Weights of a small GPT-style language model, trained from scratch on English Wikipedia.
Size: 11 layers, width 192, 6 heads of 32, MLP 768 tanh GELU.
Architecture: LayerNorm before each block, biases.
Training: a variant of SOAP for these matrices, 4375 steps.
Each number is 128 + 32 x the weight over its row's rms, rounded and kept within 0 to 255. Layers, rows and columns count from 0. Numbers have three digits each. The size before them is the row's rms in percent of the matrix's.

# layer 5 MLP up, 768x192, rms 0.206, rows 703-767, columns 96-191
102:197131117141129091134103114110139082152138139163123139085129092088188133177125127161077186121093181105163155092081161114073143131076189097095145103082145186118163122110145063110151069115110115167125161108155147138087129145106145111146075118117126208148173157139100119188143143097131125073
090:160130099152122058077112163115137087083097125158137136128120120127070140112187157130087138200118209103136159131152134134153112122133132171136090144127114149124153125127104094160044123159150155154186194205096123086128061099166098096130127146131168147081064117123174153093147067110087179133
102:164160117115127064143101094100097117123151169091150090178130144165112134158098133091135180139157101123100113140120106113082105128140120124162093179154110206093152131108152135107172104164135099148225126096116115155132157102163144169136130071109126154125139155104055150123070132081148117136
100:166170122206129104108220073111090095141116143145157101134135118143108121120105144120128158167154088139166124114105152125140121149150162176091130096119196112169080107106110075083072151128119105149103153091150108125124144153200130091126083093220190144118087128111103141064112151131067167117
106:156156131099105104151146126137148189139148093168134086091120158094115136130149133101077157105110083187139107132088093149130123088166208130125139135123147143168105121113163133123158138099150160118162110108121102123132111114128201090103086100143129124116105107178133093214096121080138082149
103:107116083092170138129145096184161124136194190078139135155154097130096136160127189136115151148145169114144156069088156159127109177199185143114101099166076198108158097127074072135133120102144106122105117181147172081102163129143123096163120105101103123135128145104093168116122144080179153165
098:115124154165095077128119129153189108141135100130107147139129146084102108134090122165190088115082108137146146142169083155120118157142152111117045107143111172057087086118110054156125130129123147139176118105103134198125203166123118140081097160122161103136109112096131071065112105135124075108
100:134136111148147163082087103053074173131108129135135137107185124140142136162128080103090171076132103100107165213123204121114130089134141153137155077142106146117120084124107137119192146132155100140143099119101098110153167175111092090151082084129101119134096190160137097083140142078147170123
100:112124077111081123180039204083140104058122073127143150148121145109127121140135108128162122144159106128113120135084178148122117151101100171098119108167136088094112056104147095165090114096121078076094117133169080133138115130110145138131128115185102163208124132123136147150124138125061156205
099:107156024218129132142166174114154141135124073128146148155151107099134140118150133153145098111135134099122045113130163161127162200153168102150103125164077116164137123085162128096147094057105153129111110102106109036143104088112165150117128122136091090133166094138091127122189156144099108095
102:098207156166117144088185111066186111149153135163080154098133131236124185122107124181134136148107143135120110174188076094137114119169074133168161139038082127171106122134104078087157121133132127100142116157180091146159118134132158169170174114135109076148140111078123138143099102136131132112
091:085142151073145106172140077122173115080073137122145097189175133083147142162142065156106216174131136091164076146124096157133152126072171135161148160161111140131144106174101134097122126140088098131168153108197140131084108113127105119116169122153181127120107133184192147151132139123150125138
093:115108119116121072120155095130203100129172121109108100137150111105121132160120159162117170093150135060126136128135058148096122131174108098137195138161117102148082123097121103040208139118091106126142186181137075141134175109158181092158110170082100100152210150101125119116152112114141154081
089:133132139076122096119141133184152131061093114130169164096121144125129109143152190130136108138134101141181121095072123119159140142190159151127157099128127091085109145148113001081132133143172087143104125128124130154129100116095150124122124099174088120142138173131106135116205162121108124160
097:120098134085118128134159080086158038121174119166106087144111109127083114137133149154171090247116170125123101155178126129140148113114135144110123131125109154142142208118159101110101096159176118118086075069152148125093107106161096141178106112143091102140154153142163122206125194120131123148
103:148143119149103133135103137140102133080168102133122105134128098114142163123127079128115110117143167097137153138175072114129162155099078149124143111122031097131168174096165096124183152175052162106183132062118104106105152146042147152156094144108190106126184162168142115096115120113107087098
100:090199149113152121126133120145097102115109127116160117070147153118166080170128084092091117091187099088194157121131128158099084142094134138118099136090164102164146086159216124095115146146115101087146140084126062102181193107135110007076100159118134119089132162132163134106161141116098172128
101:111128111123168105136140117149120130142144132143088164139064171164098107094120136130121145088067143115128133169124139159181120145096120143174115115176146093102155141104099143178128054112146130214120074094126107111131128122173197139141109126143103148177122196109112064055133082120165141137
100:116144136164126135149155182115124107200091130134145120105134099106142236125156099095143113115120122038145145148135145122143167096097161103145143099144132088142061094131136175127179177197106181111117123137123150175117109139134152186151137143154134176098120107133100089148188089138137116125
098:154105067147096179127114101114089150147100137115106189142109131134149116132073127192175106107101129153128140089167099185098104161174091110164073123191175141125162134188108117091182123168135104138178140126124124075099085122122190129075110120139102139161116116076161115063063175106119143123
097:100211153144130128129168170150150126140144148121106111072154137144145203154123136158150121159130146158129172120126175126127176127069140167132145133158141122041145158147174132144172123116104122193103120147145113172081119154056107117171123095086104150102125136114111173140072180146123109109
103:118164122147153105185138087061157090146100081085129122090120106098116056086172090179105089178134101139146158155130070149157120121130140098143131162144176122133189147167174198138186125174137124129137172154168126111094093073098085167072117128120120077163101140157075165142159146084063163116
098:117137109150140104105174136097122154120135130150117078078118120103191127164137205103100098097103158093147139108150140123165118119167081100126089131188088149140102120177165073084152109119141178104073145110029126088114096141180154130091095146136131021085118132159119138180090100119149147152
100:170113128166202123087099085171107164137102097141202163148183157119171125132170078199115128100097136131166127132113146151128149080149100210087137103132174064124124110154152105113143121132133141132104126094138057142092117119107086166136152157077136168108101120114058123094122138109187174081
099:087102093094120128128121119132103154097100200148158143177150072154154107119174121141120164111080134178108150150177075120118074166140121160145144107141133118201165108080176121138134148169141166133151206201128138164073148173127194078130077131106218098165075169100123099121130118102121124138
105:118071121128097144100166093132154130132185082157099111126096168114038079162093170154134122067104127102106226177120121172145101101157104136139122156151106153156092159111085115163121101129084168129111112176153139156111159133124156213098166092077135163111164145127053113142130102142163162126
098:119090103111093189117131129073104167148142143155173101083115113067110109142078072158127107131097095149134077113070141154108171174070083133113142173147103159107126161145147098126119104128159109139147129127143020103100109132117194139102112094106208127146090159117123104152150158152161124151
095:122157149113167098069095072118137166127119151201141118104168090127156061147143122131132095192189172138129132151059122112166150166157154152123100146126152133144155119106174133101114134091135113126164123167104113165137133127141152109117080101169174135081205082081103147133158156100083155122
092:196160138130137206143160143125140143165123104102136141176162085162122155136120188154169204165127091101173117166102160167105153128104132147100110125125125114065135170080111108137108137115138107184198144130105143166119090094123158066098174076122105182139049143139139143117119171145172109105
103:119160105108185146168100118164087139095085128020091124131088118124087155127106079119131116122144024159062168088156110067128156073161154165169120116129086150111195144148163077113124176115130139119123129126155134078102105135142109125134122140118140171130131141140066085134089120151107121087
091:126117122094152162098149144101160116134118072164131171144116089139134164127132174133102147096131117096121103146170120162152160155161159092111157111143140043162047126149126101148083087108138093131149118115120130131133077106203204139106152121151120123111163171167152100015091149167104057116
094:166104172113094102120109215183156102087090153159177137171134072169110118144135101134127166098199079107101145093081120116114127122120156161153086198127102107066156153160120166139118062125101109162174142173112115115163181126096120130141149090087087132115085106086148064140092119145161062107
103:092118180152185126107131157174162113119146128124151142162153184177092199166090161136165122147131099152114133138109098071130135103137131072145131104104153109133163089131166119123176095057182127121080125099127100126161097159118084117139156156081141154154114109148097123123103097101159083078
094:108126076161177144106185119125109218143113177104122162114102180129124093097165139137136165098129153124166095126139166141066158119203087098126085120069155076155116121100110110056043111140092141121119182120110128208120150105144115146126146123111132161131162125062120085079082089153113191145
101:120225141160100161106163199164127168117118096117093135132123191166129156114104175167097215136129135170121122158118105147142147145145172083119163125085171157105152161104161106118135173123049083102116120132098132176180085119140113126108148124130104122157082164159164103138130111130153142111
118:167152169146128101153082099101125120116173129108157091095150133137109117155144122147138102126147101134180133110154136079131156076157126164095079134183058111157159147116130154182140121108173062144180123139065124053161097076147099129132097181160146080125095104124139115113066164099084139152
105:129135129129095088126110129171099085169126095102148136172105201102092131100117215121197153134162147056127099181129116089127066146115121170146201105138135083112120177159098111103154105171120093101098135117151171168158112106145144136121201123155058137123112119102106160152143139124115131138
102:124091138114138113166104087161106125125117084107169151106101091156149134106160046146141116112129142082151106169098062189078118103115149105129084115194136123141098110171100117160138140126134175144095139062126095168081174110137109067115107075083069137139152112122093153075115167093141090168
104:120136092116131164127190135109159144103101102135046166161105157145075155099105107113183106144120101154149129108083130137118110172140112162132076103124140150150141132085146145151163180200124091135141070168178139124135100109111090205039103082149146112094102127129186107167201187144131123115
103:132120127198134154151131062198131103156103116087158153149116136185141109136130143164143145179134212121074180115129146103039182154068136145096095148108138110108126095102155115156145141097133110202136154158137076148131102136095103110175162099181099174102139176155137120175172161139119144091
100:121104115089128128143135119096100110154149137130178158157076154114104064156150136159146160143095177119109131139099166163080149165136112157107165108064158173108164127087153152182106130122147072161153111075108078176176117141156064068108155124123175161109093124109142102207148124163119137154
099:067150079083169120156103178143096148159077078122160133111129083116118151081105112173175109166093129127133125157141087095141093151105156072130112162155108138086070127136095132071091121112135124133140216140126174183150141129137081109161079102077141144157143185174133130113122121170133136091
099:124162128177160158106123104107143067129098128159139080100102152130079124099132131131159126088143116068145126076103166052127128173146130154083161120146137117173109114088105147086140112127117066090123155092152169136117168097128118118126091210149147118154036147129172123108105085151067076056
103:151216125110127189120144158159159144133172128157186079164119140084112108118165088116143137159108119109114158084090163145112123082074090123188190176121076174145078203165149088143089145130129131175103115157138115093105118103131113201161142138126216101110163124135124071103166130134147133104
094:158201134082148126092097135133161082108119143171134175141088133104142156140108130119131086172124099103142105183150175117169154124091162181118155110133169129117154162097125172133146097128132162122106087125102068161133111128097170152143110118063106122126174083186104139164135120097135145093
102:138123163193099116155138140105159110120152120150170106102136155103133090104134136185137119133159128095175099124167134137063109084108075109090112165109167118071177104022094109116101118158121107144173148078116080187218081196090095150140189114125111153123157145095094164108193136077144169148
105:125154137115168148133151095090159110110155108129158110103146109148117159103100103110145196159148104118095139149072127139146071102083204152105142124180176103117137162209132065161128096165165143058134152109174130119181082126166105108125159111113112142149117112161140114136096132085157117108
096:124123054141146103171138138162149100115180066139119088115090117115130159137153161175098102109098083129170161099169162127124148094134129196108102156143077141125101209095143104141143142086168125127112107121136163104136146073153142147152109163124161137167127089158096091143171153075173177102
099:154129080111174167130146191154176099068106133076131099094084119105083153133152116048113138179134099105133143139104136110128156099068136141139096177110154115207141145104098134122130163080163090140161132127133093124174148128184093114134099171162107141107165105118110117089155113156163143106
107:074153066079115120123106094102158139120170153113180146127071125113118110137088112137167146120119129138125098083126119212131088187168102121085138168102110106129146078136143126097084135136113123139192086106161119104101093127099134158167130101190142150141119102144115161150109134093134185172
108:200126129141143097159151058187157111097192079143119142178107148114120148130129130138161106110128154180088093102139096081189111116136130099061060171105143147157108087105152118142143108149146140095124130052103155083179078171126133155142131103143145114163102117097126069220129109097117147165
096:159114121183135131148141125097122114122145124100125094132138148242176155151168135170090132073146140168117112160183140097162096088172099092182091105145159100080131164113109130195101156103169070118120093100091149130137072081151089117179193100225120182103148135126130118111148096137162149149
099:164143138126098079157077128087071150120142132135128160094122162072158125111180153109122142142177131114153142123129084148136121129157122187110082119091130069115109146122139167161140182129109124170117157148212154153185059140139097065118167120143094109122132142084147149081132146150161171129
100:106089085082140102140125175129108101140152117113155143142191120172181101137100139161133119174132124116130122157116115162152122172115135086135191131113126091101183149080130139135118162082146150153083151196123056126109133082170072146133188129126175165111133072127134117119111140074169123123
104:117158143143084149124184147140140129123102081117170144148103198079161167221141086093176144061131197161096144143163112084096096125124139128073139193140155146177140098114139133132123101141095173107145132107103081159108064156131152114148100101071200133148127095190151096103086193102101136096
092:147123077168154131077176182103170099130163118071114094094128169106158114133123156117191143072187138133117088110116150064188121127070073122134180147174138150101105095106141097082139130140092151127065146114157092124037151129146141099149187139136115107126154147086121135133164106084084140142
094:150132136174184143154143113058085069144124134113091118119099083139133074159182119166153083067131109150160063123126078128125155126166107126098105069112122110123158103078164082126129145177094135120200167140140118177115122111144173163106114045148134136208191117119092075147191143110098107157
096:142151118158109136148117099139126142133138166158144117078175125134151104133135111088190104115150136116158126057128103098136112092123124155106176174109115122146094097133163199092138080122080113126131136156085146154102210134160084140184095133123121081140159115207089119130157153136146130110
106:145118131133200191128224079101117105158202196146092107111143154041165129054175130128129105104140148164071126122103064098118123119129114165138081166159175138112092071117136111116123109143099152135097169124108120105143131135075131060116136162112151113121144150165135152151136118142110152073
099:135155100153130111117125104093109128126163160124170139094135123167121162088159151190177121133172131086132082122167137138152204114099098125174165158189087155183150110186156062092126110078116163094142166119100150117126055133056075136102088137142146172074161126115135098064056107142096128085
103:212136102128144143113138148132123144115096125186148165107150115121072207085131119128131171170096152158050110141051120100112157138058167150137117173198118084192173135115165137090132151107169146138162136111072126093159134123140129186116124174092123164185108124111133106157122128121069089117
104:095226153139084098147117121132142118123169126101112086143076089090174160131116099116116112139148127144108159156113121132134133101161149094139220135164159133121219106134137135172158129127171147135173161150098106152072145152141168130148118110142188104155163163093183074129147104111152116159
105:115155125172145100128122130146201157148117122115142129059128161192150119124141128143160120173134066091112107165136148093146100102123133076141108201142108178165134137109174073080155128140166119110139129101175133114084114137080186146096127050161118193126120171088223151134133134085170083135
092:110203109112129150116099147119101115125127054088116108082081183153141163168141094138102152094165108081083128147125099151139133123120149110122199099123126050055153112121099106144130127121094128129080101113141113137173106089091104168111117140096190156082172178190137124154119103118166119136
095:075163189088120109098105096125165182140095053113110148163066126162105104160146125154141116104164097165120085171104101149110116090125109178116159110135132112111108096135149146075202102053143110100124143122118071115152104099206165161144157200179155122137127158111099190190063084069192116121
# layer 5 MLP down (transposed), 768x192, rms 0.208, rows 703-767, columns 96-191
096:100100110109102179170160128143114134111109149156162093162131109147111058129145120100215119134052048170092110107154206193186122087132125159163138141169092093141079152120087160159080179123222151140125092123173088091134146113122165135100091122091150085039104177097142120090131070166090111156
089:107081101091090155179129102150115081148175127129071134191163162181161186083052118097087136120104061099128078125124159131124145137125102057138128112078136119078156146116166209118166139065116131075065100117174108145109175129092129104162119105180087112143099153105107092114104149152156112189
107:120121094184135146084099084123074103143161197126088155126134096128149137089141090126111087134156143081126073119088136154181089150148121126101133111075175089094144123189126154124137110140121155166135114154081176215146129135184072088075143113125058104093099140104158138117183161045139107090
105:172148121096159103138126097104127133187181093134122089081145110125138152105170130163136209129204124084149173166070189118145148124155169150095079118121155087131125119123111081104113067177141114148136129159154181147148152057116139102148106177042148099104114142121129100112156113116111054160
115:161115148144113047155171111118106160166148126182128111168153129122127118144105159145133085099083097177112150166113122132088210100089143157074159104145123175116115120154160177079148105079150167149170159111129184084126131111207122123147080101171140137130106077168107103123062126159138144101
094:099147109171100152087130158119138110136078146162097177153135123142155128116102142096072156148075158064142142140140180159145142180151111109089135146110097108094093181153154127115074090061052158111133101102147116105114129112063144085058140126157079082153083192157132145157108153101115125142
115:161142135138135169145185117128095073143133164180085126150201152098119061176168126123113098144128150127173124142134107155075092134203126094109063145114142142078086101120079125100130146130143168158091152181165103116087122172192131146114131123115203113078131123130129070077135098115150066079
101:091143101102170165104175116137214116175141132189116133159088095147092138138148090118034202144110122092091148115138145159108098062197147147137164171133140142106142129088130162082173095151143124123136092158107116160092115170126124142175147163103096042142106143130129131112085121123135075092
100:153102179189099128138128127143127101084096103092095176113154132095173155115087117076094113107039092134160112168117121129152126164112170107106112106154095196034116132170102116145159154140132138122134160115097174124108136177136166157048131098120069153107149124135111087137092134128097124093
097:083110096092145139185129097131087181162117161089077125145117154162088147166213112092087146080145115104107180176098101115075140089132041112127136111175175188082115058105117142079134116135157078163073167193116162149099073158121141170131110130145100113125150121154144116081106166147108111092
102:122141182096142146062127130109117145195111148090177074148068078111154151159137091152132152140121084101144097145151149111094105148135055123170099122179126144099053089165161172132126108118117105153146072155114135140102096124153117155107085110131135137129157193163097168129179137096126134150
089:108106182129090172143105103172089158166149149122157165125068111197136103145087171146119115092047084138114224149209154101173135155119177158088061178091095130120127106034114172174136112170150155117099105134124110106176115176138135160097113189153109104080153139106127092121128101135073149146
105:152105163116128127180167081134113091150158135110188066140155131115136142067112133174123090105111143064181165103155139220128127089152092143124132060145107095153134104197138131068115133127230120125107156163144066172157102171145116100127133151116144134218152106135145098111136161129106143083
096:120106139110072120168104122080101125146169134095125098111128171094122209137118161138100105151112153122132078130091110156128153100144099076144117140130128127152089117137153215144125094130174086117152186111091079105116110101125067126131135122090128133130099084096124154127128139163135122107
105:177105118126097142174113142173136096212127108113067093128141171167104148072132117140111152124179080068144150111142098189129092074072078140090109138133174178094128123181147128148115168160139168090137087151124150073109093126087152164093133119132110172079117072113121142130097152144165142124
100:157096168153120148106114082140152167193154111126109136106153082073141085184131102174147090119138137092187163127085091195114097114134111137133147151149113089081169104156087145071129123102080109128115092197168167167124180157141156123105172129127213141102104126052135186138130111062113156054
103:141159064083076108093129124115099102142134168079178160137105137203125180140087096116181188118164135172113111131177175121114121136083132142145064138141154065158061071112122120151126152133152212093117184110141106188093202164139088125104102149071195169123131113109109087088119116135104056127
112:162122173068126111126140124111050144112091147161136182092110071143150111143088165079134086196161123157109114145170070198177145147128179086157148144136167132126117152104115129120136155163105126160123092096174148153170104083106107131108157163177066202168133140153113132146158119100151161147
099:139142192071093128164120095199142136140214115108160136111151112123146187124081147138129155092082140131151138127142174155080116133086135142124140145062146116091144114104138134068112111112166050117138091129092099099124068125104132133150187088088079155131111164153131212170106179127124120175
091:155089107136128184177128129186154143137166169068147151158126134147165136064128168152067076129171139171124085127100151118157135141182119172113139133137129114192149155126128168131075160138084105140145163135108208134127101100088154170190143154175117101182079103128113127103149100122142204145
090:082149128082102149178117086159106122088103138164128152113127057073140136171061117121071120088075134146156073135079097131113095169143117139203140115177126100118163097113132201156098136111134153099070056127125140097072121139135124153093162150145182118129159132124099094126176117132136151158
098:113200146139174089144192122089055146103142140150074087124138085116196132167104140132139095148111071148118094111171131148176118184108132124131166099107098168113186131115120102129100167160155123134123139170149141196212121111108156175171092102161179112160163154090147076130140147115127134110
093:122137122108094145133138091132108158140111148159141072073096177176089120118088106185101138136178118128127155099170116142100120100127212124186152160161105108096148070116124134061100107145121074124127054121141066118175110098099133142074170122130106125122147104115218150117133140117188218150
097:149119152169099035147100086121128146153129128095146125182162152140165120153154095079165136104128121159118078112099173079142097122134097139116127135124115147082079060150102131122080113153162121081141106088133131091112070108117151124127160162157131169138134149159105103173134159129072147105
105:090110113098161156101082078094114106223119025082131122153131118125130132086144124119147106143112072072140158118203143119138100167173157121092146133125156132084137161176126209107155109165116092163062156162113107109081075141122193155138136159134138082161087151135179139140115130109124101103
096:197150144139187143162146129116081137152160139090147138112138161105141167131135112125129113176153144149144131140207141051083123187149106120128128128111144151113132097056124147114125194111146116093189176071062118137207102080106120126196127156147139173136152122112190128162123121120078166143
091:141100066124177154130115153139106135091129146138090122078127087160155196110146107108184074123122124089167146095138162124121173078155139124177152137161118149115122168156087070147139122151105118139119139118090174070125063182153175190049097092140103078172104098071167130098125099084162136093
104:101141135118140173119130144083170132138123081134093148114093076091202115130133145116108107127120098127151063139164076125135099030063092170108150126057082117170126140167137118152223139080120145131096164127119064144095143122068167153098139089139119123173127188180070113134169078177154141107
097:101141172147132131171082147095143090150153183126169085133082127111140126146141055149103154087163142178100069121125145088146140083159110131152131101116212170173183068141149152090116099137145173092129120180110130089153210162162115086092197099103180181171154119146080105089141118083125133185
109:155110123125095147136132136156110130117145125113123134095053144064116057129170033153095213192088182144081134101065130143162097085064144114131096181145084168110129142057140144113154198108150120148127168062132151160149124121123118144110169208123178113115112154118192112147098125141117180091
094:133159162155145109154120108081112170169139143135172147094103118204134082121125160088170152126147186170138148109126146130137144075114096106070152181187071134179152055034140144106160133128131149139177127105144091120143182112086109169145115084151171108087117155126129134165086095087170182137
090:123155120125169119078125088105126069221168100101158084072069155141118140115096150068128147114109135151126152186141120143146194128144158098160127129142139146133104128125095121121154188194126121159086112044119070147111146152074119122133143197167162066118182162147144183143164124172111178142
094:112144062115060121098190119147116149128102152139095116113082117109150151058108179136073094095139158154073121128094159116145132142181111140169145150109164113147122123087055157145099167155082108121148178139127124101104172067189149133071116142133155089135168142204149121147094063179091101204
097:046114091189093175131073142158178136126159123111108103123118102135138153092074216121118139185130159121149115090109158106151139136113112183121120080163108127141123129130149100131155103145139102098227147121115122126122112115143108154109068184187215169161167063066171116117076118074106087108
094:149149141155124164109135106169143149189181110114128118103136117199118135137101112121163124167164136104072150178136083137090146129167135087100134145080126157171116122144097104168167193135118123091126103177182070127201122152087149150136055109167151052157087108130143089134125085141116125088
116:117180126130121161144169153117185066174146050069157143141126104154114062068158134180133109143091197153169173059105143161153102120081132131100089144144143126139127117114156123138117113108127129099125165172093055098116123114160133091162156136155133128118109103159128116169133131086063106182
105:071088112135130108129132090184105088126146136138129173097101176138101139122162154107125096082141100140169103178101112128153100077141173049124139139130131145128162139165151155134161105120106102099124125128121130159145084103077095183101116097137043188087129103149146149064159122160128204100
119:129195141133105082148090084139106136100137115129129121142148108127160125095109125150171168111144120136143162153079112170126116082152145132075135163134120131204166095099142144107089148128203115212120097136172123107197114052135111136087105109190139157171082092147127108133126198064160120116
109:138146072148158115189159110133127103122123114079148143069117124075165155134136080192107074093096155136145094136221145055148073117119130077088120132081127128106156156087114148148130097164208117088091061111109087098167176068118086079105151074124084197155143131114116169161144140138131160089
095:085138123117108114113150170139127142153137137113186105134145126164129161202119100103142124162146082090165138118109138182145153101128116136198154154133094130108153073163156082055095095111150128138041099123170171123152128180127098074110120115081173127112120111116146176125187131141125087096
099:141138178151091146119166048151172138107165107140138078161092110174137137099097124106102149095070165129193078148154125114187128118122110141105152206155150148124171059103144185071120112147147105116105091152099125118135126111154136105154148162134182128097116152116146162159083133130174151187
098:184117121156126154137105133133097102131119138106058118135168153111083127134086118150141175086085118114129104154113132069118142102116117122078144041151166138131116085123123166162163142138163162118132104140129133161105128156159121083141105117149133188072166087158122209157075099125111153116
100:156203128144116113107105103100149125101093180084089122135153136106128170152126129107141108084142089123177115135147184115170181180149067163027119133117135159186133179112099141172126155116156109185148125071134144118163079131142178213093108143098135111107140145207088131130073134144125110146
098:060152116068078216107084174079138173156136137141150151132146121124054164109160162117158148170127129111178124124081173143119096131149158080160124098098097077153087130105111104083136115138129103144170124142144113138156120089088160109072124175109127112157153191125096149089118175130097139106
109:128151155089119103180147122174110106160092171164154132082122127145127063137135111206157115151087156133061100102142108123152172130137130142076151050037152186124154126127088131092114143140155114205111141160119129115112115091185129134137152064086117109135136060159132153110084118089138146139
110:147135120124094108134125104094070111132142128106134131149144124094182122142123141091132091150161143144159091147159126110169085083160082152124065173162156131161129071095161121137163102116152098085042118154084112119116116113101151151091108105090138091214123112091064081176130126185129110177
108:131099146131138196158104113086178145103114193093192104130147073122170114133103069076126152108183159129097167125107136137179146072096140122116127071120107135086122116114151163134153129109144095134075105146101159129125124128135135156158134123119106098181107151097127140116101122157124137080
109:147155155080141188077141123131133126220176134151144130128151132119098143137143127127095137052119090150124144076129121166168085118113111089176184103110158124166118046051140138109114063106121093106117170162130093118039104057131078095121143161078122138127145091161146138117154136108160132088
089:148172066183084115088093131071154101130124170136132133144161209118104141130139120107160165114158096118127115106105076125092139099118106126107153153179154076126124133138070043108109102121157139165124096097122151123156163149091186135127090186193112154151139078130106087158151115126113139105
105:140127158097141103130173121174091117124196135124145094150139101158112117115105041176109090095091149136147157132170121146130126151097089064093131106082142089123129175089074124142114112164135202173125161089148159106138144087115111128108044103158156133072129108151140165125148133108113147125
109:085128138205166102118170050129125148117104129142120091099112149172128124144100139199125111161115136091106143133093133097112133117046157192121100137062105164139093106140126109133153133130151167074175125146098111102130115104157129154107124121149143189131105090138135079156145162095143167165
106:196044109115126192156121174156149112129148090139110204149116138110144127141139127106088101106140096117135181082124127122140103128065118106119149126204133106134140078060133072104179073118185128144120102106186078152146112121104104173118104110129150113127203108121150151090115152132142118128
101:133150152101196092115089120117117135177129125076189143149125131134176137148094127048103098140178136071086072144101146121153124170126090112123123101132136118116140113153162160160118128087100224111169163103096167106144140072149092102147118178147156160070136139149104092133100108130113113146
101:136158146151109174097109174106127102137066124129125142126118122133152091153150087094134110130122101182193121166138059071127114094152178098122139072093125126149141155147083112130082179123095142193066138133132109143094109199070157176085150101107130147137130101150052153121133126141100131165
105:128147140114084145176147155164120135100101127092137115093148119198116129164129109063107103120189184131178118156129096117084117103109155151065148064146087124104131084120097077139130162110066139130170097140152118085143073151123129136123144128042067106170131134228118136114110101119127189106
093:116139123100121078100161173099145174144154126105138050115155117144156108149116118135159133118171165112096109164126127098164113135171090121137093111122084122100143103094152148147070114093124100142119127162124184093068100176160145091086130128153097168142140114138097150143078146164080033158
096:128111113132140117087153138104047145150090105147165170156177112146137112168132237129159154132095125110105140127137099147108139133116111144179110141170107109165107107112132147162104116111116066090137082153149186149092139140089168089159122066152115147202115143161097128102148139090130186078
105:097128131142080150154131113214124044145109096126119116139093067130142160117118130142155140133107085083134125141176068136187060136142134144139078153115128163114119166166098151157135114146133131136133134170172128152165124127144140053077121179190153142103118134138139087178138146140114149137
107:152079160103095191172126111141172187110169104140129106125108155110104177174131078136157187145117140154091068118153121130141121146128179168148136140082162129163118092131086094135143153164123129165107119122103145119115181131147113049055118110138156180166164070091093153201174134099137104107
098:085128115140113082124142108112142103105172150140138196159104131153162130088177078124163064112123149132119090098105127137149094120074112090110113146161096152108111182089126122143119123130140192085148189132183172112170127145183065119125155142150142143186107103116131139163150068153108150123
104:132142157115122049118162119142171143139125180108159130176129117077066186162093173113136094132166091135153105148112066075115163140106143073143102112110174090104149149144116137154101152128096121137069156115149189102172167164177127152135122136162098154156128096136143099088171092143076130064
094:078133177142069103147112084117152077107100199095077163136151070092136116128068128130163091075103147094109079101092089140145191114113107110123191163160149093116176125089129124167093156108112143120094077155124093113106132216107153112117158132123089074128135167087150128116125107150158180185
104:111135080193131119091089094103161140160142131133058092082197069152124145093096153095076155102056078042156145092089201109121100108151158065145128177090156101147128117128117125095155123158116060149171102125111054137092148148128147114117143112052148103121160135113180172139117205115126162121
091:101099118133146104137116126122156155067130134129151135145080115119131116124111096064146170097140130043149185119172094091113130079041103105110124168097155153179137130050122169151166181127126126127143181110112129079092099130093120089099178076183115131128059119106123081153145136073053164132
092:206098145132097151156074126126087136112141176114113127141149063150095147120086127131149100139092141184109165105134103096116138137096154092094138127141120159166150114109088104137107091154184118118160143098099082173159155147069108133137139110111135140114123078099116163102230130188130112141